Weights of a small transformer language model.
Size: width 256, 4 heads of 64 (1 for keys and values), MLP 704 SwiGLU, vocabulary 675.
Each number is 128 + 24 x the weight over its row's rms, rounded and kept within 0 to 255. Layers, rows and columns count from 0. The size above them is the row's rms in percent of the matrix's.

# layer 12 MLP gate, 704x256, rms 0.0972, rows 175-228, columns 128-255
size [105  95 104  88 105 110 103 100 101  97 104  85  62  97  97 111  95 103 107 109 112 101 103  83  94 101 106 103  94 102  99 105 102  91  93  94 103 102  97  97 107  96  97  97  82 104 105  93 114 101 100 109 100  88]
[[157 147 151 138 120 173 145 156 119  86 138 138 133 100 136 116 136 137 103 160 161 153 173 131 101 165 137 100 137 139 124 168 111 120  76  82 102 112 115 145  81 109 156 152 192  66  95 172 146 130 107  89 166 143 157 114 127 126 136 102 140  91 118 132 140 145 110 150 155 103 111 168 129 155 134 146 159 135 103 125 108 129 143 132 110 129 140 134 133  95 174  88 112  85 186 122 118 115 106 136 144 110 131 122 174 119 142 107 143 142 117 129 115 156  89 134 120 168 143 151 123 125 147 110 147 121  78  79]
 [137 141 156 121  97  94 133 141 125 147 111 147 118 106 133 110 138 159 153 130 125 121 148 127 140 127  99  73 147  97 180 108 107 150 155 123 124 121 160  54 107 137 103 186 107  95 131 149  77 153 170 115  72  98 130  91 108 106 100 140 160 132  90 157 136 137 132 132 187 140 131 132 132 137 156 135 181 113 134 111 128 130 121  98 140 160 140 148 148  99 143 109 125 121 139 118 158 126 122  84 153  73 119 146 124 111 145 106 156 122 136  94 104 118 137 126 146 121 159 116 129 132 131 112 102 132 124 110]
 [143 118 114 150 143  98 129 134 121  97 128 127  92 126  78 185 145 123  91 113 144 139 122 112 142 109 141  98 117 132 126 114 114 133 136 132 128 190 162 126 113 126 136 105 129 106 124 161 157  95 135 138 188 134 162 155 134 137 163 108 147 142 118 132  98 118 104 131 133 167  96 175 116 160 140 123 151 109  68 145  86 138 108 155 121 159 101 156 152 106 124 127 101 107 150 123 119 108 126  91 102 124 131  79 120 122 148 154 131 159 150 105 157  89 118 147 123 119 152 139 168 129 116 118 119 141 164 128]
 [102 193 153 131 119 131 125 150  85  99 146 129 147 178  83 109 157 138 155 103 153 129 140 104 141 153 158 107  81 147 119 122 106 127 125 147 143 146 120 142 153 124 123 102 116 167 103 142 155 146  89 106  63 147 113  71 141 151 149 133 105 100 134 183 120 147 129 108 152 124 152 158 120 141 128 142 101 122 105  75 130 118 167 119 164 160 148 117 146 135 107 120  84 130  97 142  90 112 127 155 121 146 151  65 150  84  93 124 114  97 151 167 143 131 123 132 107 114 123 152 123 129 106 123  81 143 144 132]
 [154 148 124 102 132  99 106 138  69  68 164 123 150 130 116 120 147 151 165 118 120 152 122 107 110 134 153 121 147 121 115 156 190 131 114 178 125 126  98  79 103 102 105 149  92 149 159 113 120 117 125 127 146 111  99 128 121  99 114  83 208 123 145 132 183 127 128 144 165 107 140 143 140 104 128 103 140 132  94 113 182 137 122 162 123  98 139 140  57  83 136 102 119 112 160  73 134 116 157 136 145  89 116 108 155 136 133 117 149 122 103 135 135 160 120 134 106 146 150 162 135 139 130 121 122 136 126 123]
 [123 172 125 133 144 105 106 122 133 125 120 109 123  93 127 114 100 103  98 115 141 162 145 130 111 118 127 120 111 108 107 106 122 172 107 149 118 127 173 138 173 160 138 146 171 123 154 116 182  79 136 102 141 109  97 159 154 110 125 120 141 139 108  92  97 107 153  95 109 131 143 121 122 166 119 120 100 157 153 112 118 167 113 135 164 161 126 167 170  72 138 144 145 144 108 157 158  75 110 164 117 158 162 119 180 168 111 145 110 146 109 111 109 128 133 140 145 134 151 108 158 120 125 137 159 112 116 144]
 [155 133 171  93 159 118 165 154 160 145 143 107 128 105 105 145 150 144 135 129  88 118 135 120 118 100  97  94  92 118 120 129 118 130 162 134 138 147 148 129 107 140 123 193 126 150 128 126 157 146 160 200 109 101 139  81 109  84 119 104 122 115 155 100  78  95 155 113 133 161 119  95 129 146 172 155  94 130  93 161 100 114  96  98 121 134 169 133 124 127 123 138 142 124 164 170 107 117 117 150 120 134 162 125 103 143 127 112 130  92 151 156 164 145 116 139 118 111 116 182  96 170  88 164 116 104 119 144]
 [134 139 149 156  65 134 152 166 136 126 154 108 114 126 135 109  94  96 112 167 118 119  88 148 115 172 123 182 104 139 118 109 111 154 118  94 131 138 169 121 133 122  70 146  92  95 138 154 130 117 120 159 142 165 125  90 119 158 110 150 158 121 134 104 150 125  89 135 147 122 130 138 134 126 116 128 117 141 129 113 116  94 126  84 120 110 116  87 186  80 135 148 132 102 114 113 115 114 152 187 113 136 120  97 134 126 103 127 164 121 151  89 114 119 175 127 154 124 133 146 146 131 152 150 148 136 104 167]
 [152 146 167 113 133 146 116 125 105 102 147 151 116 119 101 158 120 131 105 162 153 133 131  86 122 141 149 137 154 107 153 148  99  96 153 121  95 136 105 128 125 176 159  57  99 149 120 111 162 145 165 134  98  92 148 141 151 106 153 136 132 133 107 139 143 157 139 101  96 100 119 158 158 157 166 158 160 128 154  81 144 128  89 108  91 148 159 138 138 134 138  97 122 145 101  91 115 119 105 106 105 147 105 107 143 144 110 173 155 115 167 135 152 130 119 120 109 126 135 121 138 149 128 108 152 128 165 114]
 [132 171 144 142  88 122 113 168 111 164 147 147 129 117 118 120 123  82 135 152 105 107 133 103 121 155 118 120 146 109 141 121 163 102 123 131 162 178 116 134 203 158 131  94 134 131  91 145 119 112 113 104 148 100 127 142 147 123  96 117 102 131 155 167 124 101 137 143 106 111  97 122  79 134 142 139 114 122  94 129 169 144 129 122 112 157 167 139 141 118  95 138 147 130 158 140  97 134 102 119 126  75 125 122 156 116 111 113 185  70  75  92 163 100 128 108 102 165 164 141 129 105  99 140 125 140 104 127]
 [175 121 140 119 142 141 107 131 127  95 106 141 113 162 134 119 103 169 149  81  96 132 170 104  78 118 107 193 109 118 104 149 165 111 151 131 135 135  85  98 101 139 108 127 101 126 156 158 121 137 137 136 151 157 132 132 119 151 132  91 139 136 153 135 112 157 149 122 106 108 119 116  93 134 152 127 131 147  69 100 120 146 159 144 142 126  99 130 123 121 132 121 154 124 167  88 143 108 111 133 136  86 111 127 146 123 139 110  95 117 104 167 127 129  96 102 153 135 150 132  98 159 115 104 141 116 100 127]
 [114 177 141 157 104 153 135 129 122 124 154 118  71 133 127 126 129 155 119 153  79 125 131 160 137 107 135 128 150 142 118 129 147 160 120 165 112 137 152 167 115 136 120 131 148  94 118 141 101 174 153  85 144 139 120 123 151 133 149 149 117 178 150 119 115 111 107  80 166 149 137 126 164 153 119 160 119 136 121 113  88 132 130 142 149 166  81 149 153 125 115 125 132 138 180 137  88 117 143 138  96 132 132  93 123 140 167  96  91 108 114 111  87 133 101 119  94 162 137 144 102 105 116  91 103 124 127 127]
 [131 140 138 143 153 106 142 131 120 139 110 104 144 162 124 111 134 124 139 134 137 156 180  85 127 141 107  82 113 140 106 117 119 111  86 141 162 136 166 169 121 145 149  86 134 148 163 130 143 120 101 124 123  73 158 143 127 132 137 118 168 128  97 118 139 131 136  66 169 144 127 134 114 187 135 153 131 121 109 154 144 102 114 150 131 150  82 180 145 131 104  96 118 138 100 138 149 127  80 151 175 160 121  88 128 153 123  99 129 112 151  91 120 140 107 124 118 132 144 157 148 120 156 128 133  87 105 129]
 [117 115 127 132 147 138  92 140 132  95  87 144 143  98 107 155 138 115 110 116 150 114  90 138 144 105 156  92 122 147  72 117 145  89 155 101 127 120 132 123 128 127  88  88 121 140 150 100  55 132 120 126 147 144  92 122  91 128 126  60 139 146 157 171  91 132 166 164  99 120 146 103 141 128 178  91 117 131  91 140 155 123 144 114 136 115 145 126 133 133 134  73 175 172 150 118  88 144  82 162 169 133 118 152 107  87 118 183 127  92 110 114  90 113 122 127 118 131 144 145 129 136 113 120  61 155 101 157]
 [135  78 107 111 139 104 169 160 145 119 195 110 139 151 148  92 120 129  88  94 128 125 119 125 141 104 159 122  98 145 122 153 152 123 113 131 126 122  95 121  91 121 156 175 138 160 121  99 121 116 152 144 165 150 120 118 121  89 137 158 124 160 108 145 119 179  89 117 132 120 122 148 156  97 108 104 135 152 100 144 129 106 116 193  87 129 108 117 125 131 166 108 148 134 125 126 143 114 130 139 151 128 124 136 112 137 137 135 143 112 153  71  97 110 153 137 128 131  98 132 137 175 106 144 121 124 134 141]
 [115 113 147 135 132 129 112 118 157  96 112 157  95 154  98 161 146 108 177 123 147 133 112 124 132 144 125 159 144 124 119 118 122 113 155 142 128 157  83 120 125 117 121 118  91 130 137 125 127 120 167 124 131 139 136  72 146 139 104 118 154 142 101  97 109 182 138 145 152 127 139 179 155 131 157 144 141 133 132  93 147 130 111 154 133 126  90 123 110 123 162 158 122 136 107  76 132 155 105 127 161 123 124 107 128 166 140 105 120 116  87 171 140 154 104 120 113 161 159 152 108 126 136 140 125 140 157 134]
 [116 144 148 159 148 119 156 129 163 151 140 130 121 156 116  89 160 103 158 143 101 136 147 150 122 133 128 130 118  82  68 140 146 122 142 141  78 136 101 152 113 116 138 137 119 113 110 119 180 106 148 133 126 103 133 126  88 146 133 122 155 139 122 120 155  86 163 136 156 104 101 139 120 113  47 123  93 132 142 111 140 174  57 153 119 129 110  92 142 134 159 125  81 143 129 108 170 143 119 121 121 177 135 139 131 131 175 106  87 101 127 158 100 138 120 145 131  95 145 142 123 144 128 136 119 135 159  84]
 [144  94 125 152  97 127 154 118 133 115 124 149  92 130 101 145 133 139 142 119 112 139 148 114 149 145 153 120 122 152 133 153 117 176 121 115  96 106 132 107 173 160  86 137 131  96  77 110 136 127 163 112 101 144 112 160 100 123 163 148 111 158 160 141  93 124 157 129  91 115 130 100  92 158 153 123 117 132 127 114 140  94 119 150 151 135 176 122  94 159 147  91 154 146 123 161 130 108 130 114 112 120 156 114 171 175 158 161 170  99 129 120 148  81 140 137 115 123 121 131 131 153 125 130 120 113 129 174]
 [178 151 112 112 132 135 108 149 111 120  70 102 134 148 107 133  96 120 124 124 151  80 116 171  65 162 120 155 143 115 118 115 139  91 128 192  97 128 134 107 113 128 202 154 167 128 147 145 133 157 128 131 104 170 158 135 152  95 137 137  73 126 144 118 156 150 119 141 102 123 159 122 143 116 109 102 142 107 112 105 132 133  98 134 126 182 178 101 116 149 129 150 147 106 167  98 119 105 105 105 100 140 127 112 100 126 130 114 129  91 157 168 142  73 145 114 138 129 136 117 107 131 164 152 101 156 109 130]
 [ 87 127 135 107 167 142 136 128 114  96  99 101  99 122 128 172 139 112 149 153 108 153  79 134 156  95 158 146 141 151 129  98 107 120 119 150 119 129 117 183 152 145  92 152  94 171 133 124 137 130 132  82 146 131 129  75 121 123 132 119  95 121 112 139  95 160 130 124 128 167 136 134 139 135 129 103 162  94 132 123 123 151 153 156 115 145 149 132 121 124 122  99 121 215 137  68 165 108 149 131  91 126 100  91 145 140 185 118 101 152  53  95 151 144 131 112 137 141 136 102 143 117 127  67  97 167 132 142]
 [165 130 117 132 121 136 131  89  65 102 168 125 126 147 112 139 119 117 110 152 131  99 143 103 106 164 112 146 158 108 138 153  87  96  84  96 128 114 109 137 136  72 146 139 131 122 107 117 108  94  99 171 140 102 154 115 130 104 112 139 139 157  98 144 162 151 130 122 150 155 106 144 149 127 154 100 156 110 108 118 125 107  94 120 106 131  48 142 115 131 137 187 113 126 152 133 130 128 131 127 119 123  97 130 156 178 133 133  83 146  84 139 153 146 128 141 107 181 152 127 109  95 148  90 172 138 111 108]
 [130 102 105 121 116 107 116 158  99 134 119  93 165  85 144 117 116 138 134 115  99 166 121  94 147 132 118 126 131 124 129 110 101 147 135 173 129 133 104 123  98 136 140 127 126 104 109 109 136 113 160 109 130 157 130 127  86 151 126 106 108 145 129 117 142 136 165 123 157 158 133 137 108  69 130 108 116 122 119 154 112 137 160 153 151 151 140 164 101 139 134 131 132 136 104  96  73 124  80 140 100 130  51 178 139 155 156 166 126 133 158 130 117 113 104 107 112 129 105  99 141  93 111 114 114 128 128 136]
 [153 200 135  99 120 116 122  99 190  67 101 161 102 113 106 173 148 132  96 139 134 134 156 127 125 153 157 130 107 144 143 136 117 149 122 176 131  96  91 179 159 113 135 145 149  92 119  95 165 115 116 168 137  74 141 117 133 135 145 107 140  87 178 114  92 113 160 140 163 150 131 148 127  93 131 150  88  95 121 136 136 119  92 151 104 131 100 144 121 125 121 123 155 141 113 157 128 120 122 127 141 123 157 146 140 127 120 102 151 114  92 172 128 136 152 145 136 137 141 131 133 116 112 157 108 137 158 148]
 [112 154 127 123 133  94 142 175 116  67  77 143 119 129 138 110 139 133 128 127 109 122  83 128 152 162  79 151 159 163 166 133  87 158  92 119 128 114  80  95 153 117 155 137 128 108 109  98 136 188 165 100 155 165 151 102  79 120 105 130 126 139 152 144 163  82  95 118 101 158 119 116 131  88 115 102  91 141 134 115 130 165  77 118 147 133 118 145 120 123 165 142 140 125 178 143 119 150 138 139 158 128  87 128 162 115 141 145 138 121 132 143 126 128 103 126 112 125 141 147  79 131 130 167 112 129 147 147]
 [120 133 148 139 155 106 138 170 176 120 149 132 134 197 114 117 157 101  96 104 107 110 125 110 123 123 108 120 123 122 103 154 127 136 140 125 128 152 114 139 153 107 128 115 130 125  97 147 149 113 137 138 142 140 134 131 153 135 142 171 110 155 145 110 140 117 173 117  88 124  88  95 126 102 151  99 168 115 137 140 123 131 112 142 115 106  98 134 157 151 137 112 141 136 161  97 167 166 165 117 159 126 117 125 109 131 142 132 131 141 141 135 162 119 151 115 147 108 171 130 161 111 136 150 102  88 127 120]
 [122 123 113 142 131 150 172 145 109  90 115  94  64 106  91 136 135 140 153 134 136 111 110 120 185 132 136 113 133  80 140 126 135  95 125 168 153 113 142 129 116 148 150 110 135 131 130 126 160  90 135 157  55 137 112 132 174 119 139 118 121 164 146 148 126 135 122 125  99 154 142 148  88 131 146 146 136 143 116 120 132 105 142 111 127 127 143 124 111 102 116  72 162 127 127 154 181 147 134 100 123 133 143 148 144 109 138 146 117 124 141 126  81 101 158  89  80  94 119  98 184 151 174 147 109 131 165 142]
 [138 142 151 169 162 131 135 155 157 145 165 120  59 131 141 112  97  91 150 105 150 102 127 155  96  87 122 139 148 133 143 105 133 147 128  88 118 127 170  79 138 119 158 141 122 136 124 146 134 143 148 112 158 130 152  86 120 145 132 157  92 128 101 147  95 176 143 135 145  92 125 113 140 109 175  84 136 107 163 173 122 111 121 165 165 163 129 147 130 105  76 122 129 146 152 100 139 100 117 144 159 171 112 124 137 135 129 100 143 108 105 144 120 141 142 151 112 102 106 130 132 162  98 125 116 134 141 173]
 [125 158 143  85 101  93 133 131 115 100 144 105 111 123 113 132 147 193 112 136 149  90 147 122 115 124 102 178 101 130 113 153 159 113  67 138 154  75 109 159 111 139 137  98 112 130  93 108  97 145 118 110 134 115 110 169 156 126 120 130 158 116 123 126 110 163 126 126 162 146  68 141 136 118 132 111 145 117 105 162  88 122 107 156 114 149 133 119 144 161 110 151  79 165 159 137 103  80 145  98 127 134 159  86 157 155  92  85  99 100 154 120 133 101 129 137 151 129 164 115  93 116 149 131 119 105 145 125]
 [ 98 150 127 171 141 105 144  94  99 141  92 135  93 103 154  97 106 104 105  71 133 138 132 117 175 108  92 147 151 154 103  97  95 151 169 133 132  78 113 153  98 136 153 133 143 135 143  99 133 120 168  94 151 116 122 164 133 109 141 112 120 172 157 121 153  94 136 106  78  92 160 120 120 119 110 137 117 119 143 124 196 135 116 158 184 130 118 121 157 135 135 127 142 100 156 128 191 118 147 135 123  83 105 108 117 127  88 141 124 129 142 145 141 104 120 122 139  97  97 135 146 119 146 142 121 123 141 100]
 [133 124 138  92 128 132 109  78 208 116  90 128 129 143  96 127  93 115 134 151 122 166 164 140 148 117 108 123 128 143 114 143 110  87 121 105 140 155 130 114 163 135 120 128 133 132 101 153 142  89 133 108 153 121 156 107 107  94 130  96 131  82 114 129 143 128 128 162 109 133  93 116 106  99  99 116  97 165 150 168 148 112 114  93 137  96 120 128 153 143 141 133  96 100 100 150 109 126 126 110  96 123 129 137 150 127 133 192  88 165 131 180 145 104 125 140 149 145 106 155 120 152 132 158 102  86 114 128]
 [169 135 147 123 117  89 112 113 118 112 112 101 102 154  99  88 138 137 130 145 138 139 114  95 100  86 123 112 148 125 148 177 149 143 133 139 159 163 136 111 108 157 129 111  64 152 147 130 124 135  90 148 137 119  81 137 134 106 153 123 118 163 151 152 118 128 147 150 117 120 111 121 148 154 137 158 117 113 111 109 120 133 139 151 137 109 116 153  81  98 114 104 149  87 159 169 151 157 145 157 185 145 125 122 145 166 124 166 171 111 129 144 114 103 132 152 150 106 168 161  82 165 173 151 104 108 131 143]
 [161 151 149 130 137 101  88 131 161 131 149  98 118 148 101 163  98 143 109 130 139 117 180 156 135 125 170 151 106 111 122 136 105  98 138 122 147 110 135 151 165 143 112 191 140 158 131 102 143 128 127 137 137 122 161 102 147 172 139 155 130 140 190 153 142 116 136 136 127 165 115 105 134 138 116 108 117 162 155 113 130 106 147 146 138 111  84 117 119 146 142 179 113 113 127 140 120 124 162 148  90 122 127 139 135  83  86 143  98 149 123 151 115 116  76 133 103 114 133 103 129 156 160 186 129 120 125 144]
 [119 105 123 157 124 110 111 128 142 109 136 125  72  80 122 114 140 155 120 113 153 108 106 122 143 107  93 121 101  98 115 161 105 131 148 132  67 109  98 116 119 146 133 118 138 143  99 138 147 121 152 156 108 130 170 145 142 121  95 139 132 117  97 106 178  92 117 136 140 102 101 101 120 180 180 135 130 132 155 149  80 121 116 131 100 124 162 138 175 164 103 179 129 101 122 140 163 147 159 152 107 109  92 156 162 123 107 104 156 137 130 132 135 103 114  71 148 153 171 106 165 114 142 107 146 130  79 145]
 [136 129 187 157 130 141  95 102 158 141 110 186 128 155 103 128 128 117  86 164 113 121 111 122 105 134 124 131 108 130 127  62 147 132 155  89 171 138 159 114 100 136  93 165 105 102 192 130 122 107  89 130 137 119 126 131 159 140 152 120 112 131 189 119 130 105  95 124 142 112 113 170 150 136 172 120 130 122  93 130 161 101  98 155  83 152 158 139 137 153 116 145 123 137  88 133 131 135 119 109 118 109 141  91  95 124 112 102  93 103 177 117 107 105 117 125 101 148 114 121 178 165 170  84  91 129 124  96]
 [ 89 143 139 151 101 152 120  98 132 104 124 106 107 115  74 130 130 126 133 160 145 113 125 123 157 154 129 108 120 131 111 129 148 114 148 135 106 137 130 121 155 197 135 183 122 132 133 110 157 116 104 132 162 156  87 162 154 132 165 135  84 103 100 135 137 138  96 124 124 120 144 107 124 143 147 152 115 129  66  98 150 148 122 126 138 139 135 189 108 135 135 160 161 162 119 124 134 111  92 122 118 157 101 138 152 124 166  89 123 173 127 142 137 123 150 138 153 140  95 124 126 137 121  90 144 152 131 156]
 [119 158 154 142  90 134 137 204 115 124 118 128 121 157 143 120 171 144 141 122  95 140 147 144  82 125 155  71 103  96 106 114  94 132 127 121 106 144 102 118 132 139 142 114 125 157 167 109 131 120 120  64 125 185 124 111 104 128 150 109 138 121 155 151 164 116 148  94 130 118 122 115 121  98 163 111 114 124 152 116 175 101 178 125 114 134 140 149 138 120 111 110 106 124 137 139 139 111 148 151 171 175 133  70 148 114 121 123 116  41 139 161 106 111 163 117 109  92  99 113 119 122 160  92 174 134 153  91]
 [168 158  76 134 100 123 154  97 145 147 153 110 159 103 165 162 131 137 141 124 107 122 134 106 174 118  95 162 134 140  97 127 152 120  93  93 122 134 170 174 123  78 127 124 131 117 131 138  70 129 150 108 111  96 152 119 166 139 109 120 127 118 128 162 123 126 137  95 145 133 120 106 117 119 167 188 131 133 127 157 152 139 163 137  73 148 138 180 135 104 150 158 102 166 108 153 148  78 104 140 150 110 159 121 132 138 144 166 101 183 134 136 126 108 132  99 140 125 108 119  99 108 158 128 142 136 138 153]
 [146 135 124 158 138 175 173  91 109  99 127 106 139 147 146 117 128 127 100 174 110 137  96 113  80 126 140 138 145 161 131 150  76 143 125 124 131 104  97 111 135 138 181  88 106 161 170 157 155 130 173 115 135  85  96 136 144 139 148  96 136 130 161 109 130 145 113 141 155 124 149  81 113  97 153 136  90 126  96  98 148 154 156 103 153 174 149  89 110  62 160 101 123 121 179 109 124 143 146 108  91 104 105 152 141 119 141 120 119 132  84 112  96 135 145  90 152 118 116 109 106 135  80  78 123 134 143 113]
 [169 145 130  93  94 119 133 133 109 106 130 130  82 122 137 139 141  96 125 119 134 124 127  85 132 123 136 104  93  92 146 161 132 122 102 111  90 144 106 115 102 156  96 109 176 137  95 103 138  91 143  92 167 141 132 157 161 151 162 109 136 142 156 122 187 109 181 144 121  85 134 130 144 113 109  59 118 142 119 145 158 102 134 140 136 112 137 135  96 143 161 156 108  96 134 109 142 154 168 124 176 147 148 119 114 145 124 154 149 153 117 137 164 139  94 141 155 140  76 126 127 181 101 153 144 114 104 116]
 [152 104  90 139 132 137 133 147 105 129 122 152  84 140 146 143 154 129  92 138 150 111 139 162 146 121 134  93 107 152 143  94  69 117 147 122 102 113 174 136 107 122 178 110 185 165  76 113 132 145  92 133 155 121 115 106 113 132 114 118 107 128 154 148 126 123  91 163 122 137 101 169 132 168 101 120 144 134 112 134 194 111 118 129 110 118 103 111 112 195 176 117 151 109 120 129 137 110  84 115 128 105  86 145 121 143 155 139 123 117  99 137 119 132 101 119 125 140 151 147 131 153 120 124 151 129 142 112]
 [145 161 187 105 109 114 116 121 146  92 147 107 133  86 120 163 123 110 123 181 114 127 167 160 125  81 114 125 119 143 164 124 136 138 137 138 146 155 152 146 131 143 122 177 178 159 122 110 169 105 136 109 144 137 157 164 116 129 113 116 118 164 122 127 119 157  94 115  87  70 143 140 119  92 109 119 171 107 105 148 161  99 143 157 147 120  98 105 108 108 124 103 148 117 129 122  99 174 129 101 148 105 117 168 112 132 133 144  99 123 130 163 123 189 130 109  97 157 108 145  99 149 119 128 155 183 137 104]
 [133 137  75  91 124  75  84 134 134  92 143 147 101  94 134 109 113 145 133 130  80  99 164 143 107 114  87 143 114 127 169 116 118 109 125  86 115 161 111 145 143 131 137 126  94  74 144 110  87 174 136 121 116 145 101  80 135 105 108 144 145 145 131  66 146 130 138 107 193 140 142 116 133 152 124 124 118 122 112 162 122 152 106 139 108 122  96 110 141 115 123 130 164 156 114 122 128  87 167 135 171 103  79 142 135 123 134 177 140 136 126 123 119 156 104 113 124 155 130 135 150  87 103 110  83 128 164 119]
 [192 172 101 151 167 154 131 149 125 120 114 145  97 147 118 100 126 113 124 153 150 118  96 128 110 146 129 140 157 130 180  92 119 112 132 119 127 128 156 120  85 122 119 131 130 144 165  97 108 184 127 116 104 114 193 136 113 131 137 119 138 142 132 123 143  87 128 120 114  97 118 118 130 149  93 126 119 173 131 176 157 163 132 129 144 174 162  78 115 129 150 113 137 120 105 157 135 109 135  77 145 150  97 118 123 124 120  82 105 148 124 156 124 144 115 134 152 125 166 153 162 134  90 103 141  75 135 113]
 [133 168 126 108 155 112 155  70 156 122  95 161 164 122 103 159 133 104  74 145 144 153 139  99 108 135 146 118  88 190 131 113 105 135 126 116 142  84 114 136 167 121 171 151 166 124 141 157 142 185  98  76  98 138 134 156 143 135  97 135 165  87 152 118  86 144 123  72 111 165 146 111 117 105 146 106 147 113 141 113 114 115 124 110 183 216 118 113 133 114 143 151 130  86 123 131  80 112  75 106 137 117 119 129 114 123 150 133 128 166 140 173 133 124 102 102 130 116 133 145 116 142 155  72  83 183 131 132]
 [144 128 136 128 136 141 136  73  88 138 104  76 113 161 141 122 147 166 117 104  85 110 151 167 132 122 122 115 149 152 132 132 103 130 143 119 129 131 119 119 173  96 164 129 121 145 142 143 135 108 110 144 128 129 145 151 164 106 129 105 108 133 145 120 123 164 119 148 124 143  97 134 141 132 153 139 123 153 121 120 129 141 142 113 138 153 122 119 156  54  99 147 116 108 139 127 153  97 102 169 134 122 120 147 141 101 150 122 107 102  90 146 148 139 153 164 162 155 186 130 153 139  69 107 149 153 115 125]
 [151 124 140 125 115 126 143 131 109  97 102 107 113 135 121 159  98 130 104 127 118 116 156  99 132 119 115  97 140 111 151 106 109 120 154 144 137 129  98 117 155 143 123 145 142  89 138 184 120 144 112 141 136 117 130 153  93 147 131 112 145 175 116 106 156 141 120 137 123 119 117 135 126 109 151 130 118 143 109 140  95 103 117 167  77 116 119 162 149 108 143 131 173 119 134 145 102  82 129 127 107  92  86 139 118 126 160 145 141 129 141 156 140 115 150 153 127  87 161 152 166 126 145 160 123  93 120 126]
 [125 130 127 142 156  78  91 116 150 148 142 135 137 168 137 151  99 154 124 128 125  90 134 128 131 111  94 171 105 113 133 168 126 159 108 123 120 108 136 143 142 138 126 128 180 136 108 123  80 129 120 140 147 134  98 144 112 111 129 111 110 155 121 105 170 136 145 141 121 116  95 143 112 129 126 108 125 118 136 112 124 117 116 113 127 187  78 121 127 141 146 123 126 110 151 140 122 145 128 148 135  83 141 109 129 126 149 139  87 113 135 146 104  98 113 126 116 124 106 103 125 129 110 142 120 125 131 116]
 [104  52 162 178 120 110 120 162 115 150 101 154 110 128  64 103 131 148 111 131  76  94 149 148  99 152 176 115 137  86 164 125  83 105 120 108 127 128 132 158 137 155 127 147 126 144  95 174 126 126 121 133 140 120 124 153 104 136 142  87 155  79 144 114 131 110 157  84 104 113 118 124 167 114 152 156 174 167  96 130 117 118 168 132 111 134 158 150 110 155 136 131 119 130 107 138 116  95 139 165 156 137 126 131 138 127  83 136 118 102 153 146 144 126 104 114 133  85 139 122 172 147 127 134 141 149 157 119]
 [119 156 120 115 137 102 137 131 105 160 187 166 128 111 125 127 107 152 128 169 117 100 128 116 119 121 130 133 132 131 144 124  97 123 141 132 101 102 119 105 159 132 127 156 129 140 132 126 177 148  94 134  67  95 132 123 114  97 126 105  66 130 145 168 124 197 129 131 177 150 109  86 111 118 129 165 130 117 126 174 151 124  87  91 102  89 160  96 137  92 132 126 109 124 130 124 133 138 130 135 174 154 121 157 138 109 127 118  84 139 120  98 158 134 127 173 136 105 130 106 151 154  92 134 107 136 102  86]
 [134 148 151 196 133 116 106 166  88 140 157 100 133 146 122 150 129 135 123 112 141 102 116  77 120 133 159  97 105 124 109 117 171 137 140 164 119 153 117 148 143 112 111 153 170 125 134 166 156 134 140 102 137 153 138 107  93 107 128 139 183 107 131 203 112 118  92 118 134 122 152 137 114 108  91 124 136 137 147 168  89 134 127 140 134 108 139  99 116 137 141 124 152 140 129 168 116 138 110 131  88 125 116 146 130 140 172 142 130 122 124 144 142  91  96 151 153 137  97 174 136 140 123 135 162 154 109 117]
 [174 138 150 143 134 153 128  94  93 134 123 170 165 104 109 119  92 126 148 117 114 130 115 117 112 103 122  65  71 140 116 106 139 104 113 108 129 142 145 126 118 180 143 172 144  86 121 118 128 160 117 122 138 116 137 166 137 113 112 111  97 145 137 127 169 136 132 139 155 129 130 183 175 172 156 140 178 109  86 112 131  87 102 131 116 116 141 134 142 118 116 138  90 158 158  90  97 164 110 122 108 112 111 137 100 141 146 189 127 167 136 152 129  89 121 142 139 119 126 104 135 100 173  99  92 114 179 130]
 [152 107 132 149 134 118 117 128 140  99 124 130 142 147 130 160 161  86 124  89 129 125 175 131 124 166 125 132 144 147 109 112 124 160 132 118 131 112 126  87 178 125  98 155 112 193 120 109 123 154  95  95 130 116 101 163 153 134 130 114 141 128 104 139  68 135 174 118 121 138 131  95  66 152 189 118 120 159  90 121 140 132 144 148 103 138 121 107 147 100 149 155 158  94 136 139 149 128 147 133 133 150  90  94 110 124 110 119 123 128 139 125 172  76 111 138 152 146 127 153 166 159 105 132  98 125 142 105]
 [151 144 130 111 111 120 130 139  98  93 131 110  65 119 166  98 118 147 133 134 147 152 139 139 119  82 134 108 121 185 102 123 150 171 160 131 101 105 172 152 158 113 110 137 115 128 140 160 170 133 149 161 129 136 109 132 157 116  92 131 135 111  99 109 140 113 143 138 120 120 153 102 105 164 151 124 106 129 125 125  61 121 106 202 140 115 154 111 158 138 111 157 131 125 106 139 143 134 131 183 161 124 135 112 172 126 150 154 137 107 147 146 185 131 125 115 128 107 134 117  88 110  90  98 142 126 113 156]
 [157 131 140 127 108 123  90 101 126 136 155 118 127 108 133  89 173 137 151 145 113 109 148 148  97 117 136 163 111 112  87 134 105 136 146 133 101 136 118 139 127 128  83 103 101 130 107 164  92 169 132 150 123 128 135 140 174 177 116 176 110 120 131 100 147 110 133  81 121 106 137 139  95 124  84 124 169 167 143 150 111 120 131 128 103 167 139 137  93 102 140 146 128 142 112 107 157 142 164 117  86 108 120 141 153 150 105 144 145 188 168 130 144 155 134 104 151 128 144 123 132 131 102  71  96 173 122 116]]